config = dict(
    head_dim=64,
    norm_eps=1e-05,
    init_std_o=0.0,
    init_std_up=0.0384,
    beta1=0.95,
    beta2=0.99,
    warmup_steps=200,
    schedule='wsd',
    max_steps=3379,
    dataset='wikipedia_en',
)
Each number is 128 + 32 x the weight over its row's rms, rounded and kept within 0 to 255. Layers, rows and columns count from 0. The size above them is the row's rms in percent of the matrix's.

# layer 6 MLP down (transposed), 768x192, rms 0.107, rows 608-643, columns 0-95
size [ 94 105 110  92 106 112  94 104 121 111 123  93  96  93  94 105 119  91  98  91 103  95 101 104  97 101 109  94 101 105 101 102  89  88 104  95]
[[103  68 107 103 134  70 160 135 104  89 143 155 107 102 149  94 130  93 173 127 104 167  93 143 137 156 172 151 122 138  73 140 106  67 128 144 125 118 187 125 124 197 141 129  94 148 109 119  86 117 153  87 107 157 163 157 133 130 103 171 143 175 120 113 111 106 180 172 149  97 113 104 106 102 150 116 115 149 102 161 177 199 104 182 157 160  87 152 131  72 111 191 123 162 102 137]
 [190 107 134 104  47 150 143 122 187 104 191 144 136  96 137 106 112 112 138  88 151 148 135 165 119 100 121  46  82  87 121 101 138 140 102 117 124  87  87 119 130 136  91 117 107 146 144 120 199 111 132 141 125  72  96 118 134 118 150 128 141 145 102 115 147 139 170  99 188 204  90 150 174 132 114 161  81 173 138  45 120  91 141  98 101 161 123 130 162 145 120 157 143 111 108 134]
 [127 144 127 117 132  34 141  91 116 131 183 139  89 165 167 158 137 128 114 147 123 112  94  90 126 145 121  24 155 107 145 112 162 119 159 117 144 155 193 128 138 105  92 141 146  73 169 157  89  88  90 110 126 122 117 138 150 131 113 103  38 197 112 126 137 154 137 142 119  71 118 162 163 116 110 141 120 153 182  85 126 132 143 108 149 155  71 169 107 130 141 119  35  97 128 131]
 [114 112 146 137 116 132  90 147 122 100 142  71 141 152 121 109 112  67 124  88 187 133 171  82 133 135 163 178  89 130 121 151 145 187 207 132 172 129 141 103 153 130 155 174 142 144 128  50  54 175 100 138 116 113 158 137 104 112 111 156 122 122  64 162  92  88 148 152 128 119 117 112 158 117 166 137 160 159  90 181  83 125 134  85 154 138 126 155 169  91  91 181 178 121 127 133]
 [134 106 217 176 120 140 162  76 133 165 117  90 115 121  97 152  64 104 125  90 108 113 129 110 137 116  84  77 137 136  98 146 110 171 133 141 167 148  96 123  88 129 152  85  82 114 117 114 216 139 134 148  79  39  80 184 126 100 115 140 139  95 145 112 112 164 182 150 137 173 148  89 155  88 100  71 130  78 149 107  89 145 154 130  93  84 105 148 142 101 148 143 106 148 154  96]
 [160 160  96 104 162  98  94  90 196 150  95 183 125 120  93  94 178 149 114 187 106 146 116 109  96 133 137 138 127 101 171  92 197 133 153 173 129  77 143 147  86  98  93 148 125 159  96 157 147 131 111 143  93 136 106  97 141  92 119 112 166 131 178 126 123  91 156 182 113 180 149 131 185 133 103  74 163 108 170 175  85 123 158 205  89 120  92 129 134 139  80 131  72 161 107 117]
 [107 154 138  57 168 159 163 141  29 149 142 107 138  83 156  99  78 118 156 109  92 127 182 140 108 141 161 122 107 123 146 134 154 143 103 143 142 134 140  76  99 220 154  88 144 111 152 129 113  76 148  76 110  97 158  89 134 120 133  86 134  76 131 123 134 135  91  74 106 129 103 125 165 149 107 104 102 110 155 135 101 131 153 144 120 109 119 106 111  86 108 107  53  88 180  92]
 [ 59 110  98 159 100 160 113  93 144 167 148 103 113 140 174 143 162 132 180 165 113 181 171 130 170  84 157 189  63 172 114 140 124 135 107 101 151 137 141 125 159 116 113  99 160 100 139 138  89  66 101  89 102  82  97 109 168 123 124 162  82 120  59  81 138 171 141 151  84 137 164 134 124 177 145  98 129 109 161 185 169 150  86 115 106 103 121 140 118 144 133 133 174 124 126 129]
 [111 101  89 129 103 119  88 183 115  97 152 140 166 182 102 185 105 161 125 113 169 154 118  48  93 122  87 135 122  86 143  86 149 109 129 103 146 132 164 159 148 196 104 122 114 123  95 123 182 102  97 165 154 129 157 140 174 123 104  90 129 176 127 122 142 207 135 156 165 191  91  70 152 105 188 105 114 110 100 140 127 136 118 100 163 146 210 136  76 100 100 166 119 104  94 138]
 [141  88 168 115 130 111 130 123 124 109 126 104 111  87 174 135 131 107 109 135  50 178 162 110  84 162 118  73 165 147 157 188 130 111 116  73  66  97 173 163 145 174 188 131 140 135  99 107 136  99 149 144 156 127 154 113 178 122 140 153 110 110 131 106 114 134 120 183  74 161 149 123  88 141 211 125 150 128 131 171 124 153 105 129  46 171 110 102 150 210 156  61 107 127 147 110]
 [136 184  71 102 128  82 155 123 187 125 118 135 120 113 136 160 107 107 148 156 125 167 148 115 105 148 169 144 110 126 132 133 140  82 164 144  45 152 143 171 114 207 121 127 127 123 135 114 134 104 116 112 144 142 180 162 126 179 109 126 103 112 157 161  80 119 144 155 187 143  92 107  97 152 136 168 120 187 183  77  80 151 108 173 128 161  93  96 133  72  68 124 146 104 141 168]
 [160 139  64 127  74 120  82 140 149 140 214 122 101 142 171 113 107 117 118 125  92 120 174 153 108 179 170 127  96  99 140 103  91 104 116 152 143 164 151 170 185 121 157 141 134 120 113 147  96  85  66 112 179  96 104 126 123 160  77 117 183  95 157 142 113  71  95 127 157 121 109 179 154 123 181 156 161 203 118  84 165 113  92 131 123  99 147 133 119 162 102 152 159 165  87 141]
 [119  85 140 105  88 118 134 157  54 128 117 104 133 171 147 141  73  97 115 125 100  95 140 121 122 154 106 145  97 140 125 135 173  91 148 151 138 133 123 112 132  87 120 187  93 108 124 118 151 139  97 102 169 120  98 165 130 184  22 164 107 138 136 119 138 142 128 128 146 142 112 152 137 172 149  97  84  87 190 131  96  99 171 183 157  94 161 101 216 157 165  97  75 145 175 239]
 [100 106 116 105 162 136 139 149 123 198 158 143 106 119 213 149  82 134 113 118 196  78 120 136 119 105 131 156 129 118 144 178  90  87 133 105 153 129 154 124 101 116 134 104 175 171 106 120 121 105 151 125 115  43 105  87  93 148 149 156 161  91 138 105 105 159 123 126 140  59 161 128 116 190  98  73  99  89 177  62 139  91 116 111 118 155 157 195 133 124  88  93  94  82  86 176]
 [131 124 152 154 137 121 150 126 115 108 151 185  98 149 143 134  90 173 104  65 164 150 167 194 121 129 141 167 122  99 130  74 142  91 127 236 171 140 113 150 126 137 108  74 130 102 110 125 154 150 226 122 150 159 154 152 158 118 131 140 135 155 132 125 128 175 120 177 124 154 125 103 161 106 140 179 116 183 136 130  56 156  57 125 149  87 137 109 123 141 204 100 111  98 162 110]
 [122 130 144 148 114 169 122  96  83  70 147 170 174 158  95 121 109 110 121 133 116 115 197 100 169 160 177 133 144 130 129 153 160  94  98 126  94 147 159 166 170 132  86 167 128 100 102 158 169  94  97 182 138 151 123  99 135 166 120 126 104 170 150 128  96 121 101 112 110 133 156 118  79 142 112 175  95 108 124 105 136 200 176 123 134 150  78 117 105 112 167  95  67 123 109  91]
 [102 101 181 144 104 101 122 162 136  94 163 117 180 122 197 126 101 142 118 178 165 139 163  90 111 128 118 103 197 189 144  74 119 116 134 124 127 144 110 149 151 162 153 136 120 176 115 138 160  98 139 154 154 132 108  96 134 138 110 143 114  94 139  84 174 106 112 114  91 236 158 126 168  88 137 141 143 138 117 149  95  56 149 143  75 139  97  93 107 180 108 170 155 143 106 164]
 [ 86 120  85  90 163 144 121 167  67 128 139 180  91  81 103 127 136 211 101  89 150 140  84  86  74 134  77 145 115 142 142  64 135 114  74 103 133 142 112 120 152 123 182  84 138 245 131  90  78  98  66 124 158 184  97  95 138  67 199 109 154 108 141 154 104 126 157 138 108  95 120 178 138  99 159 152 133 101 137  59  80 147 131  89  93 171  79 160 159 140 123 161 137 105 122 100]
 [161 147  58 144 159 109 129 160 132 137 147 128 142 187 166  96 171 120 143 107 107 125  79 120 102 109 122 155  74  94  79 142 125 132 115 105 155 189 137 139 139  93 145 159 124 106  65 125  85 117 150 139 144 161 172  79 152 183 119 144 159 142 101 127 141 169  99 149 140 160 175 156 126 169 158 112 118 114 148 120 178 121 191 101  70 122 152 137 118 138 140 104 105  84 163  98]
 [ 92 155  82  86  87 122 176 111 131 145 106 133 144  99 130  98 160 139 125 122  94 193 132 161 129 164 192 145 189 125 124 112 126  97 133 125 128 102 141 155 173 113 145 104 143 118 129 119 153 112 145  87 114  93 129  82 192 146  75 108 185 112 106  65 188  77  68 114  79 183 145 151 139  94 152  94 167 125  66 131 194 110 128 146 136  99 188  99 124 117 199 112 103 119 144 142]
 [ 99 150 161  76 127 107 134 187 115 118 150 165 155 168 135 136 136 123 153 145  90 100  88 214 149 168 206 159 123 177 195 151 128 114 194 192 110  83 142 158 158  87  74 145 125 149 123 120 137 155 138 136  97 152 108 145  98 130 191 105 106 179 110  98 172 158 112 105 121 174  97 175  83 205 174 149 113 109 135 110 142 185 148 175 160 153 110 108 110 137 160 137 170 203 144 101]
 [ 96  89  97 109 114 130 121 108 153 143 140  40 136 168 126 176 126 142 105 138 150 112  91 152 116 134 107 133  90 149  87 124  87 103 127 134 181 125 165  87 119 153  96 108 139 114 117 118  72 137  97  80  93 153  99  94 182 166 155 100 124 170 135 100 147 143  91 116 168  85 100 158  95 175 107 152 171 118 170 107 176 155  99 112 187 150 138  99 103 155 150 170 195 106 152 107]
 [136  75 139  80 148 113  39 128 159 134  95 104 136  89 154 109 182 118 157 144 135 158 123  85 137 146  94 161 129 153 157 119 127 130 104 159 185  40  90 159 117  97 130 107 158 138 102 129 117 136 145 112 104 118 124 128 101  67  96 123 117 178 111 110  61 125 119 105 154  96 112  49 149 135 108  75 164 141 143 169  86 128 114 134 103 160 107 175 113 175  91 126  91 145 176 189]
 [134 140 111  58 143 162 140  79 198 143 124 129 162 134 167 129 162 107  75 112  87 225 140  83 128 147 128  96 116 130  24 132 160 109 126 153  97 143  77 110 134 182 155 123 146 166 132 141 144  75  93 149 141 152  93 148 214 130 106 162  95 145 143 128 150 139 110 161  91 182 150 167 115 131 113 184  93 166 130 131 135 131 122 172 108 150 152 129  96 163 120 148 126  96  85 124]
 [148  92 105 119 135 115 109 104 119  90 143  55  90 157 204 143 144 118 184  70 149 109  97 113 170 121 124 104 159 127 135 122 140 132 149 155  59 163 113 116 183 115  96  90 104 148 135 185 183 152 186  89  61 123 130  58 132 141 142 141 103 126 189  80 105 135 111 142 172 176 111 177 162  81 115 195 118 104  84 114 125 130 107 152 175  92 114 150  94 118 130 161 211  97 193 138]
 [111 128  89 153 110 119 207 144 102 147 147  94 128  86 157  77 103 139 196  86 124 113 152 145 155 106 123 163 131 124  49 130 111 159 127 198 120  87 168  89 131 110 135 128 130 123  96 142 123 100  79 139  95 106 121 126  78 156 139 193  95 161 185 135 194 166 173 139 169 120 137 112 165 154 152  61 124 128  66 117 154 151  81 136 130  94  60 153 139 114 139 136 137 210 163 123]
 [163 100 107  89  65 120 115 106 118  85 127  79 114 105 136 158 123 132 141 163  82 159 127 167 104 135 111 129 156 137 223  80 144 106 138  92 129 113 161 182 102 112 144 143 122 136 119  98 135 113 116 174 221 160 121  77 113 171 177 100 148 112 105 141 106  90 107  92 120 166  91 172 109 116 157 144 110 142 116 100 100 128 152 108 127 130 163 145 193 127 168 120 136  89 156  97]
 [132 143 105 116 123 102 131 151 119 130 101  99 184 147 135 155 144  73 134 124 165 125 105 130 106 191 136 119  71 135 143  89 127  93  94 122 163 165 159 136 178 102 136 150 121 145  61  71  86  49 184 154  93 110 133 128  90 162 146 168 148 135 102 144 152 110 199 146 179 181 119 121 157 142 118 127 117  71 102  99 206  87 118 150  84  83 154 129  69 182 131 112 102 165 124 149]
 [123  96 152 114 120 149 100 133 100 173 137  95 139 142 125 169 165 133 161  61 122 194 149 122 187 122 103 118 105 151 102 124 153 109 172 109 109 146 114 129 125 146 139 126 170 139 157 141 137  80 124 114 122 119  36 121 158 137 133 122 101  98 141 116 158 132 142 148  83 162 169 144 137 155 109  90 118 177  68  66 198 112 134  97 164 119 153 115 159 133 144 105 134 109  92 136]
 [149 130  70  98 182 167  86 118  72 120 110 145 133 137 119  81 117 126 190 164 178  92 149  80 117 145 121 130 107 112  76 118 170  62 159  75  90  98  59 105 116 133 104  71 121 107 184  99 146 125 176 118 149 111 141  84 135 110 132 156 149  91 134 144 103 135 188  88 122 183 132 125 149 168 123 116 148 122 125 119 121 138  93 122 146  68 149 129 158 124 150 142 141  98 129  88]
 [139  65  95 127 140  98 137  65 128 123 144  88 102 128 143  88 105  85 151 139 124 152 171 103  99  88 118 201 139 134 114  95 112  98 146 129 152 134 171 147 100 132 123 165  91 178 135  56 159 156 157 112 113 185 119 137 127 179 133  88 118 119 100  95 149  61 152 144 144 149 150  90 126  99 133 113 166 170 109 126 140 165 164  86 176 143 201 129 182 145 135  70 123 175 143 125]
 [116 145 155 116 136 113  95 163 154 129 148  97 127  81  90 129  95 174 130  48 102 146 165 121 108 112 120  58 104 121 141 109  77 142 164 119  71  86 120 111 111 120 153 129 108 144 174 131  70 141  91 155 110 165 106 169 117 152 117 178 174 152 167 147 152 138  98 168 130 107  83  91 133 165 119 100  57  92 125  73  86 129 108 110 189 162 174 187  85  97 138 183 137 108 157 120]
 [122 127 163 134 108 149  82 126  94 178 110  87 150 117  99 154 172 170 114 109 126 111 140  96 131 199 168 101 106 103 145  79 179 139 131 134  90  93 131 180 141 144 150 174 159 154 171 143 125 105 106 120 135 150 125 158 124 131  99 164 123 121  73 168 125 113  93  97 110 152  91 102 156  96 153 165 155 191  89  70  85  92  29  72 181 109 147 166 145 136 106 170 143  75 175  46]
 [111 121 109  63  75 181 120 178 189 184 197 154 153 138 119  92 140 119 145 114 138 132  98  82 128 137 136 140 128 113 118 150 112 161 148 205 160 110 138 136 202  84 152  77 153  75 171  96 103  85 165  86 163  73 132  64  48 153 104 134  75  92 169  61 128 143 157 159 131 150  89  61 156 104  83 165  88 113 134  94 152 124 147 111 132  55 150 122  87  82  97 172 141 125 126 132]
 [170 165 177 115  99 123  99 164 135 150  80 144 124 101 116 124 127 111 143  92 186 112 187 172 124 134 115 141 174 115 144 152 194 125 122 144 178  89  82 151 160  73 169 131 184  91  96 165  92 175 178  62 167 110  88 131 121  85 115 117 110 157  81 139 125 130 107 121 166 182  76 115  94 151  92 135 121  65 189 238 122  77 116 148 124 117 232 137 120 144 111  31 149 114 115 135]
 [136 142  88 124  75 136 132 179 171 126 152 172 128 125 118  87 110 163  50  94 129 131  66 107 141 116 179 121 146 115 122 124 110 111  88 159 102 131 154 153 158 170 111 153  93 142 116 103 101 114 124 158 152 127 125 128 108 147 101 200 149 107 124  76 125  80 117 112 126 103  76 138 104  89 134  90 175 122 116 109 106 118 139  98 203 151 141 106 151 170 141 149  84 153 144 150]]
# layer 6 MLP up, 768x192, rms 0.115, rows 609-644, columns 0-95
size [100  98  91 103  97  94 109 100 102 115  90  98  98  94 103 117  92  92  89 106  95 108 105 100 101 108 100 104 107  91  94  93  94  99  93 101]
[[140 123  99 182  95  70 103 138 155 157  87 108 130 146 145  59 136 139 141  80 136 199  66 171 148 132 131 153 128  73  30 160  88 115 115 161 135  88  87 118 128  84 133 138 120 154 116 130 138  85 172 111  85 153 150 143 114 132 132 153 107 189 100 144 122  83 125 137 126 148 127  79  93 114 155 136 147 178 101 150 111 124  62  87 171 107 119 128  72 122  81 125 111 125 168 131]
 [ 74 133 150 166 140 145  90 111 149 178 144 120 147  93 147 121 167 135 146 176 132 165  74 102 156 189 101 125 150 115 164 106 138 126 160 144  42  82 108 122 142  93 107 114 147 139 117 141 127  63 117 161 108 109 153 173 116 110 133 126 134  65 169 143 141 118 177 170  63  94 163 147 126 159 126 173 136  80 184  73 150 111 152 136 128 147 113  92 108 113 166  98  78 166 226 154]
 [136 122 102 163 154 187 138 128 165 135 114 140 126 149 115 130 126  94 153 108 155 148 121  93 165 168 100 140 176 111 112  95  81  76 116  99  66 145 164 124 156 160 128 127 138  55  84 138 106 104 132  87 132  75  99 132 132  83 150 109 140 122 159 138 156 139 128 145 132 136 124 146 156 150 144  76 119 126 174 145 149 110 136 169 127 111  88  87 108  89 126 128  83 102  91 115]
 [103 156 110 155 158 177 171 105 112 105  55 124 140 141 170 126 134 136 122 158 100 124 124 118 171  72  45 109  96 138 121 142 152 124 160 123  94 121 138 175 132 178 171 114 148 145 147 134  69 123 176  90 174 123 175  85 130 118 149 129 120 155 137 150 159  69 157  86 131 166 107 147 154 129 105 154  55 139 101 126 160 126 118 104 172  76 162  97 133 110 166 137 114  93 100 201]
 [106 124 143 147 109 137 125  52 113 177 140 116 162  67 153 120 122 133 109 192 165 174 160  99  86 152  99 152 115 102  88 125 165 145 121 126  94 167 131 106  45 123 157 122 134 115  91  57 135  97 119  57 141 134  96 154 175 139 124 173 126 135  81 196 144 114 128 143 114 101 105  86 106 107  54  90  99 164 143 109 147 106 192 155 148 107 168 148 141 153 102  68 146 172 126 164]
 [140 100 135  72 154  96 170  86 107 133 101 117 106  95 146 118 188 116 114 133 107 131 116 149 145 129 119 131 121 130 117 136 158 114 142 112  73 164 125 192  92 173 155 166 209 150 124  81 113 119 136 183  77 134 129 125 145 147 178 105 105 120 206 149 114 171 108 121 115 146 147 167 108 179 123 125  81 185 175 153 115 144  90 111 141 126  95  28  80 139 133 143 120 102 143 132]
 [105 108 105 133 187 108 147 178 143  63  82  76 144 109 133 157  81 117 116 104 166 117  97 126 154 124 125  59 181  92 151 154 153 148 139 156 148 137 125 194 121  48 131  97 100 133  80 205 165 156 186 155 116  76 107 136 132 194  58 149 181 131 116 168 136  97  94  68  76 111 165 140 127 106  93  91 215 113 116 144  84 141 147 151 143  66 186 111 151 101 117 149 145 177 134 113]
 [136 106 174 164  98 106 103 115 129  94 165  97 101 131 122 207  97 105  81 100 108 127 111 117  89 117 151  51 177 182 149  91 135 152 183  94 105 157 123  78 136  73 130 100 166 175 100  95 180 166 118 134 135 116 153 152 142  67 130 119 148 127 159 123 142 170 156 132  87  81  34 160 136  90  68 114 121  80  88 187 130 110 111 108 118 129 156  87 198 136 127 129 126 127 133 142]
 [104 138 139 185  69 118  60 183  88  85 122 117 143 137 172 160 121  99 128 121 135  86 174 130 183 142 136  46 201 122 143 154  89 159 140  92 100 169  73  57  83 122 115 108 129  62 143 107 168 169 111 145 114 153 116 109 149  61 139 122 102 122 128 105  77  90 217 137 103  83 168  97 109 104 128  99 151 171 147 121 131 122 138 117 156 129 125  68 171 142 135 125 153 148  82 113]
 [120 187 148 128 169 132 126  78 120 140 102 100  87 109 123 112 134  73 194 146 167 133  57 132 123 132 103  86 175 192 103  55 160 127  81 159 101 216 180 143 182 141 152 165 155 103 124 179 152  88 168 128 120 133 125 118 144 172 169  91 102  70  90 107  90 101 144 162 146 164  94 153 127 146 107  72  99 160 145  73 154 121 112 145 139 122 122 142 120 185 136 196 120 144 133 100]
 [160 143 201 113 112 167 130 120 166 120 109 101 109 108 168 119 106 171  99 201  68 180  99 137 162 136  63 157 100  99 112 161 151 149  63 107 117 116 144 102 143  91 125  38 153 170 119 118 154  57 140 179 136 151 153 110 168 144 144 146 150 140 169 136 148 160 112 162 133 138 134 157 127  83  90  99 179 103 107 164 103 136 149  98  51 126 108  36  91 167 161 182 126 109 115 119]
 [105  96  93 116 101 164 149  98  99 157 170 157  80 126 181 131  89 135 139 106 120 127 105  82 122 149 157  91 167 103 131 105 141 114 172 148 150 200 118 192 124  84 124 114 106  95 120 181 137  98 134 102  53  86  91 172 135 131 117 139 148 155 133  92  82 123  81 104 118 118 135 116  88 167 120  52 143 150 119 184 176 118 109 108 137 119  94 155 107 176 125 132 137 123  94  92]
 [141 119 141 142 136 154 111 147 132 140 130 129 126  93  99 143 110 107 197 126 133 103 154 102  89 197 151 210 129 128  98 168 100 115 155  81 171  95 143 101  90 112  78 118 162  95 133 149  97 137 141  76 131 169  38 132  76 196 149 101 123 117 112 139 104 106 209 110 111 141 131 184  91 105 106 174 148 154 113 113 129 122 100 130  86 130 127  21 167 120 136 124 117  94 171 108]
 [121 116  90  57 122 109 201 124  79 163  94  95 146 108  91 162 123 153 131 170 100  75 113 135 160 101 119 163 133  68  61 143 130 125 146 137 180 103 108 131 133 106 141 144 111 154 122 110 107 192  95 133 100 158  90 104 163 103 138 150 112 202 162 161  96 137 124 118 115  96 137 165 159  95  93 148 127 159 113 146 179  91 157 199  91  57 177 139 145 126 110 125 122 128 129 140]
 [ 64 164 147 125 175 128 127 141 177 144  69 117 217 139 102 144  82 177  94 113 170 143 117 131 155 124  38 105 171  54  67 147 147 106  89  97 151 138 122 179 155 116 164 153 175 133 111 113 107 141 144 116 118 143 104 193 135 185 156  99 110 123 197 137  68 142 166 121  48 134 166 125 100 124  76 169 110 229 149 160 109 121 125 186 131 106 182 125 123 123  70 139 116 138 142 162]
 [156 123 110 105  96 172 104 101 193 142 179 143  76  67  65 148  95  32 192 135 109 128 117  92  63 121 141 145 102 162 130 151 102 170 187 137  83 142 140  87 103 122 124 143 174 118 162 120 156 131  95 131  91 192 104 112 114 101  85 147 103 116 116 103 130 210  84 178 170 112  90 121 118 125 117 151 160 131 126 128  96 112 165 125 127 147 173  73 205 135 114  92 115  95 154 162]
 [104 103 148 182 137  90 166 143 114 147 180 179 112 193 186 120  58  95 117 168 113 105 167 110 161 115 149 181  94 106 166 156 126 136 112 125 128 112  80 171 161 123  78 109 102 153 139  86 127 104 125 156 160 114 137  99 104 190 148  55 104 163  87 142 130 119 112  99 109 139 142 129 102 103 131 142  83  97  84 145 172 182 156 148 139 113 123 159 101 113 102 173 123 134 121 127]
 [141 201 109 139 178 109  82 158 203 170 108 119  78 127 103  48 161 131 131 105 154 105 120 146 126 187 104 223 132  73  92  84 145 131 112 132 105 114 132 180  94 110 131 111 140 151  98 118 131 142  95 157 132 101 161 126 120 152 146 148 139 153 117  98 160  97 153 167 146 123 124  95 151 114 103  96 199 175 162 188 150 136 104 215 115 188 113 157 155 129  96 108 126 134 177  98]
 [ 85 139 126 119 102 125 144 169 126 164  97 118 134 132  82  97 113 188 151 100 133 164 110 141 161 143 124  98 110 103 147  99 182 156  73 142 134 138 141 121 100 116 170 151 138 141 151 111 117 133 140 158 157 107 196  95 205 163 121  89 128 155 156 162  71 183 110  33 132 153 179 152 117  75 162 129 103 137 107  95 113 112 154 175 171 167  90 141 154 116 122 152 133 106 156 154]
 [181 111 151  76 124 207 157 123 171 109 159 127 118 112 150  84  63 109  92 111 145 184  74 115 133 119 145 129 151 152  85 139 189  70  88 108 112 102 144 148 120 121 110  96 149 139 108 113  58  98 192  97  94 173 139 107 131 174 137 154  93 198 122 104 143 156 116  91 130 133 150 139 141 105 133  87 163 139 137 123 143  83  87 149 104 140 118 121  96 137 134 141 101 114 138 140]
 [150 105 143  98 224  57 139 129 126 133 120 132  45 127 132 128  80  95 157 122 111 111 161 143 104 104 136 179 157 138 135 102  68  82  89 134 141 146 150 112 197  76 162 100 134  99 175 132 156 124 133 123  99 116 105 130 162  38 106 129 140 109 147 110  95 126 112 154 144 114 112 112 115  71 127  90 135 151 106 122 106 121 136 145 109 163 127  95 117 155 111 128 120 151 130 112]
 [148  97 170 108 123 150 154 135 124 149 169 105 115 121 144  80 164 154  91  76 148 105 141 137 107 142 115 138  91 159 106 143 103 159 130  80  80 190 170  97 128  91 104 180  71 126  56 129  78 134 103 100 105 117  96 161 108 112 130 111  89 144  97 139 107  76 192 127 158  61 181 148 168  97 104 148 116 139 125 126 111 116 178 106 184  91 120 142 191 115 208 146 149 165  86 128]
 [127 145  24 121 107 168 141 114 161 134 121 111 171 110 159  85 176 157 113 135 170  95 243 133 127 139 147 110 102 121 112  97  98  87 177  81 184 107  98 137 199 109  85 101 124 109  89 104 144  90 149 172 119 134  93 128 103 160 108 122  96 125 124 124  80  68 125 126 101 141 112 171 135 158 147  79 124 137 134 116 146 100 119 151  81 108 148 154 155 104 149  97 115  94 118 119]
 [189 149 102  44 200 142 195 162 116 144 127 140 104 196 128 163 134 128  42 110 102 123  91 139 163 120 159 137 119  86 125 150 142  91  97  97 145  99 125 133  90 161  99  81 151 121 127 209 105 160 125 141 103  77 155 139 158 164  61 162  90 144 136 214 117 109 163  85  91 166 118 138 137 127 123 117 132 129  93 110 107  76 164 145  89  76  53 154  79  99 113 111 152 110 140  71]
 [102 118 122 136 196 207 151 123 130 141 117 158 139  81 152 167 140 145 112 180 130 181 129 128 130 150 136 137 132 101 182 106 127 144 153 167  88 153  46  97  48 114 116 134 138 109 162  93 121 148 102  98 169 152 126 147 134 178 116 127 163 108 155  99  62  90 124 171 154 129  72 193 118 204 145 127 134 133 142  60 132 133 215  48 111 133 112  84 115 162 122  63 119 132 120 186]
 [119 200 118 119 145 206 117  69 141 179 133 156 115 139  90 136 122 122 107 126  96  80  80 118 135  87 115 149 136 151  93  83 120 120 169  63 119 105 155 149 184 146  94 126 195  88 155 117 155 150 115 191  65 101  60 112  92  82  68 155 117 125 125 143 150  62 169  90  93 102  97 149 122 101  96 113 182  57  85  28 127 128  85 147 139 134 125 165 151 107 190 162 167 159 109 160]
 [142 153 131 183  78  81 151 135  76 114 114 126 105 119 145  52  72  96 194 103 136 144 106  86 128  74  94 117 132  83 105 143 163 150  85 133 148  61  76 136 129  98  86  65 162 144 130 147 207 175 113 160 112 134 149 129 119 143 127 101 140 111 105  87 108 139  87 147 132  72 119 173 145 118  74 137 149 156 117  87 147  95 129 119 120 174 134 118 123 142 103 142 109 169 129 141]
 [193 151 151  85 134 157 124  91 129 161  53 108  84 165 133 129 161  98  69 148 118  85 126 142 105 123  44 136 144 121 105 122 117 120 127 162 102 122  79 176 129 157  81  88 165 177 127 121 129 102 146 132 155 105 140 173 127 127 170 148 167 169 144 170 121 141 154  82 166 182 149  74 151 128 160 114  87 153 190 101 120 133  62 170 108 106 120 107 186 212 105 135 178  70  98 140]
 [156 143 105  99 134 163 123  98 131 117 171 136 143 149 132 160 126 110  68 155 117 169 104 163 137 119 185  40  96 102 151 129 158 178  65 100 157 118  96 165 150 100 132 113  93 113 122 149 156 114 138  90 128  72 127 156 164 189 151 120 138 134 156 105 149 169 104  91  94 152 144 170 121 137  69 133  69 182 160 107  85  88 147 152 120 113 169 103 122 108 136 114  85 115  86 147]
 [145 141 139  90 140 139 107  96 133 115 154 149 142 127 123 133 125 114 105 151 130 139 112  62 126 136  79 147 143 120 194 166 152 166 169  62  99 169 124 140 131 140  84 118  78  95 131 152 154 188 130 135 151 178 148 186  98 130 114  96 137 143  93 138 118  99 137 134 111 119 144 156 150 154 141 145  92  58  72 137  72 138 218 192  85 144  84 120 176 138  83 106 162  95  98  96]
 [163 144 112 174 126 113 116 118  79 145 102 161  99 173  87 148 103 147 126 195 164 156 149 121 129  79 169  96 189 107 149  73 222  94  93 141 154 134  99 128 127  94 162 143 165 130 159 120 117 124 130 107 131  82 135  93 125 100 149 119 148  95 126 155 107 107 103 145 127 124 124 128 130 160 109 131 146  91 100 164  50  73 140 132 130 158 124 144  97 150 159 147 140 128 151 106]
 [ 86 102 110 150 128 107 133  54 166 134 105 149  82 144 105  86  76 100  91  69  66  81 150 127 126 130 175 143  61 152  67 143  96 114 130  95 132 117 157 117  85 212 112 171 106 106 160  71  90 133 106 131  84 115 112 138 138 185 113 159 105 184 133  66  94 185 151 148 125 100 156 148 106 125 135 134 101 147 132 145  95 182 131  98  84 143 141 136  97 108  94 127  94 178  90 136]
 [ 98 128 164 154 103 121 139 145  79 123 120 134  83 126  70 119  92 120 180 126 165 175 125 176 114 115 133 141 155 102 111 113 117 143 148 107 145 115 130 185  51  90  88 163 152 122 102 131 129  74 178  70 135 131  77 145 182  89 141  91  63 145 136  95 128  94 151 154  96 102 145 156  89 129  46 177 191 122 103  98 126 151 113 113 122  87 152 102 154 127 159  87 105 157 214  95]
 [130 118 140  47 131 128 103  95 114 138 110 120  88 159  92 141 116 103  76 133 129 130 137 112  97 130 140 130 136 141 123 173 177 112  97 102 138 122 158 140  21  98 103 101  96  61 142 145 129  86 117 122 158 139 101 135 169 141 133  95 129 131 201 160 142 103  94 140 113 104 141 117 135 158 147 111 161 135 134 141  53  78 119 147  96 178 151 144 161 137  70 110 118 164 134 112]
 [164 140 118 130 152 152  90 164 106 166 189 135 164 183  74 169 173  88 124 131  80  45 104 110  75  67 116 114 103  60  47  82 173 124 153 141  99 164 133 111 116 134 181 139 124 165 139 124  57 169 126  88 155 200 105 154 106 104 116 132 124 135 147 203 175 162 123 136 187 149 158 125 132 129 105 133  94 165  86  94 148 126 120 108 166 126 166 140 138  91 144 177 136 171 150 123]
 [125  64  96 102 136 128  99 172 106 114 149 147 136  99  72  87 155 150 163 160 165  88 127  72 103 168 139  93 126 143 116 156 153 104 132  96 203 118 139 120 120 140 178 114 163  91 116  95  71 106 138 191 135 121 134 219 107  99 186 145  62 176 135 118 112 169 122  99 139 130 132 108 117 168 147 135 145 131 107 118 109 134  96  81  95 149  54  83 140 160 105 131 101 186 153 155]]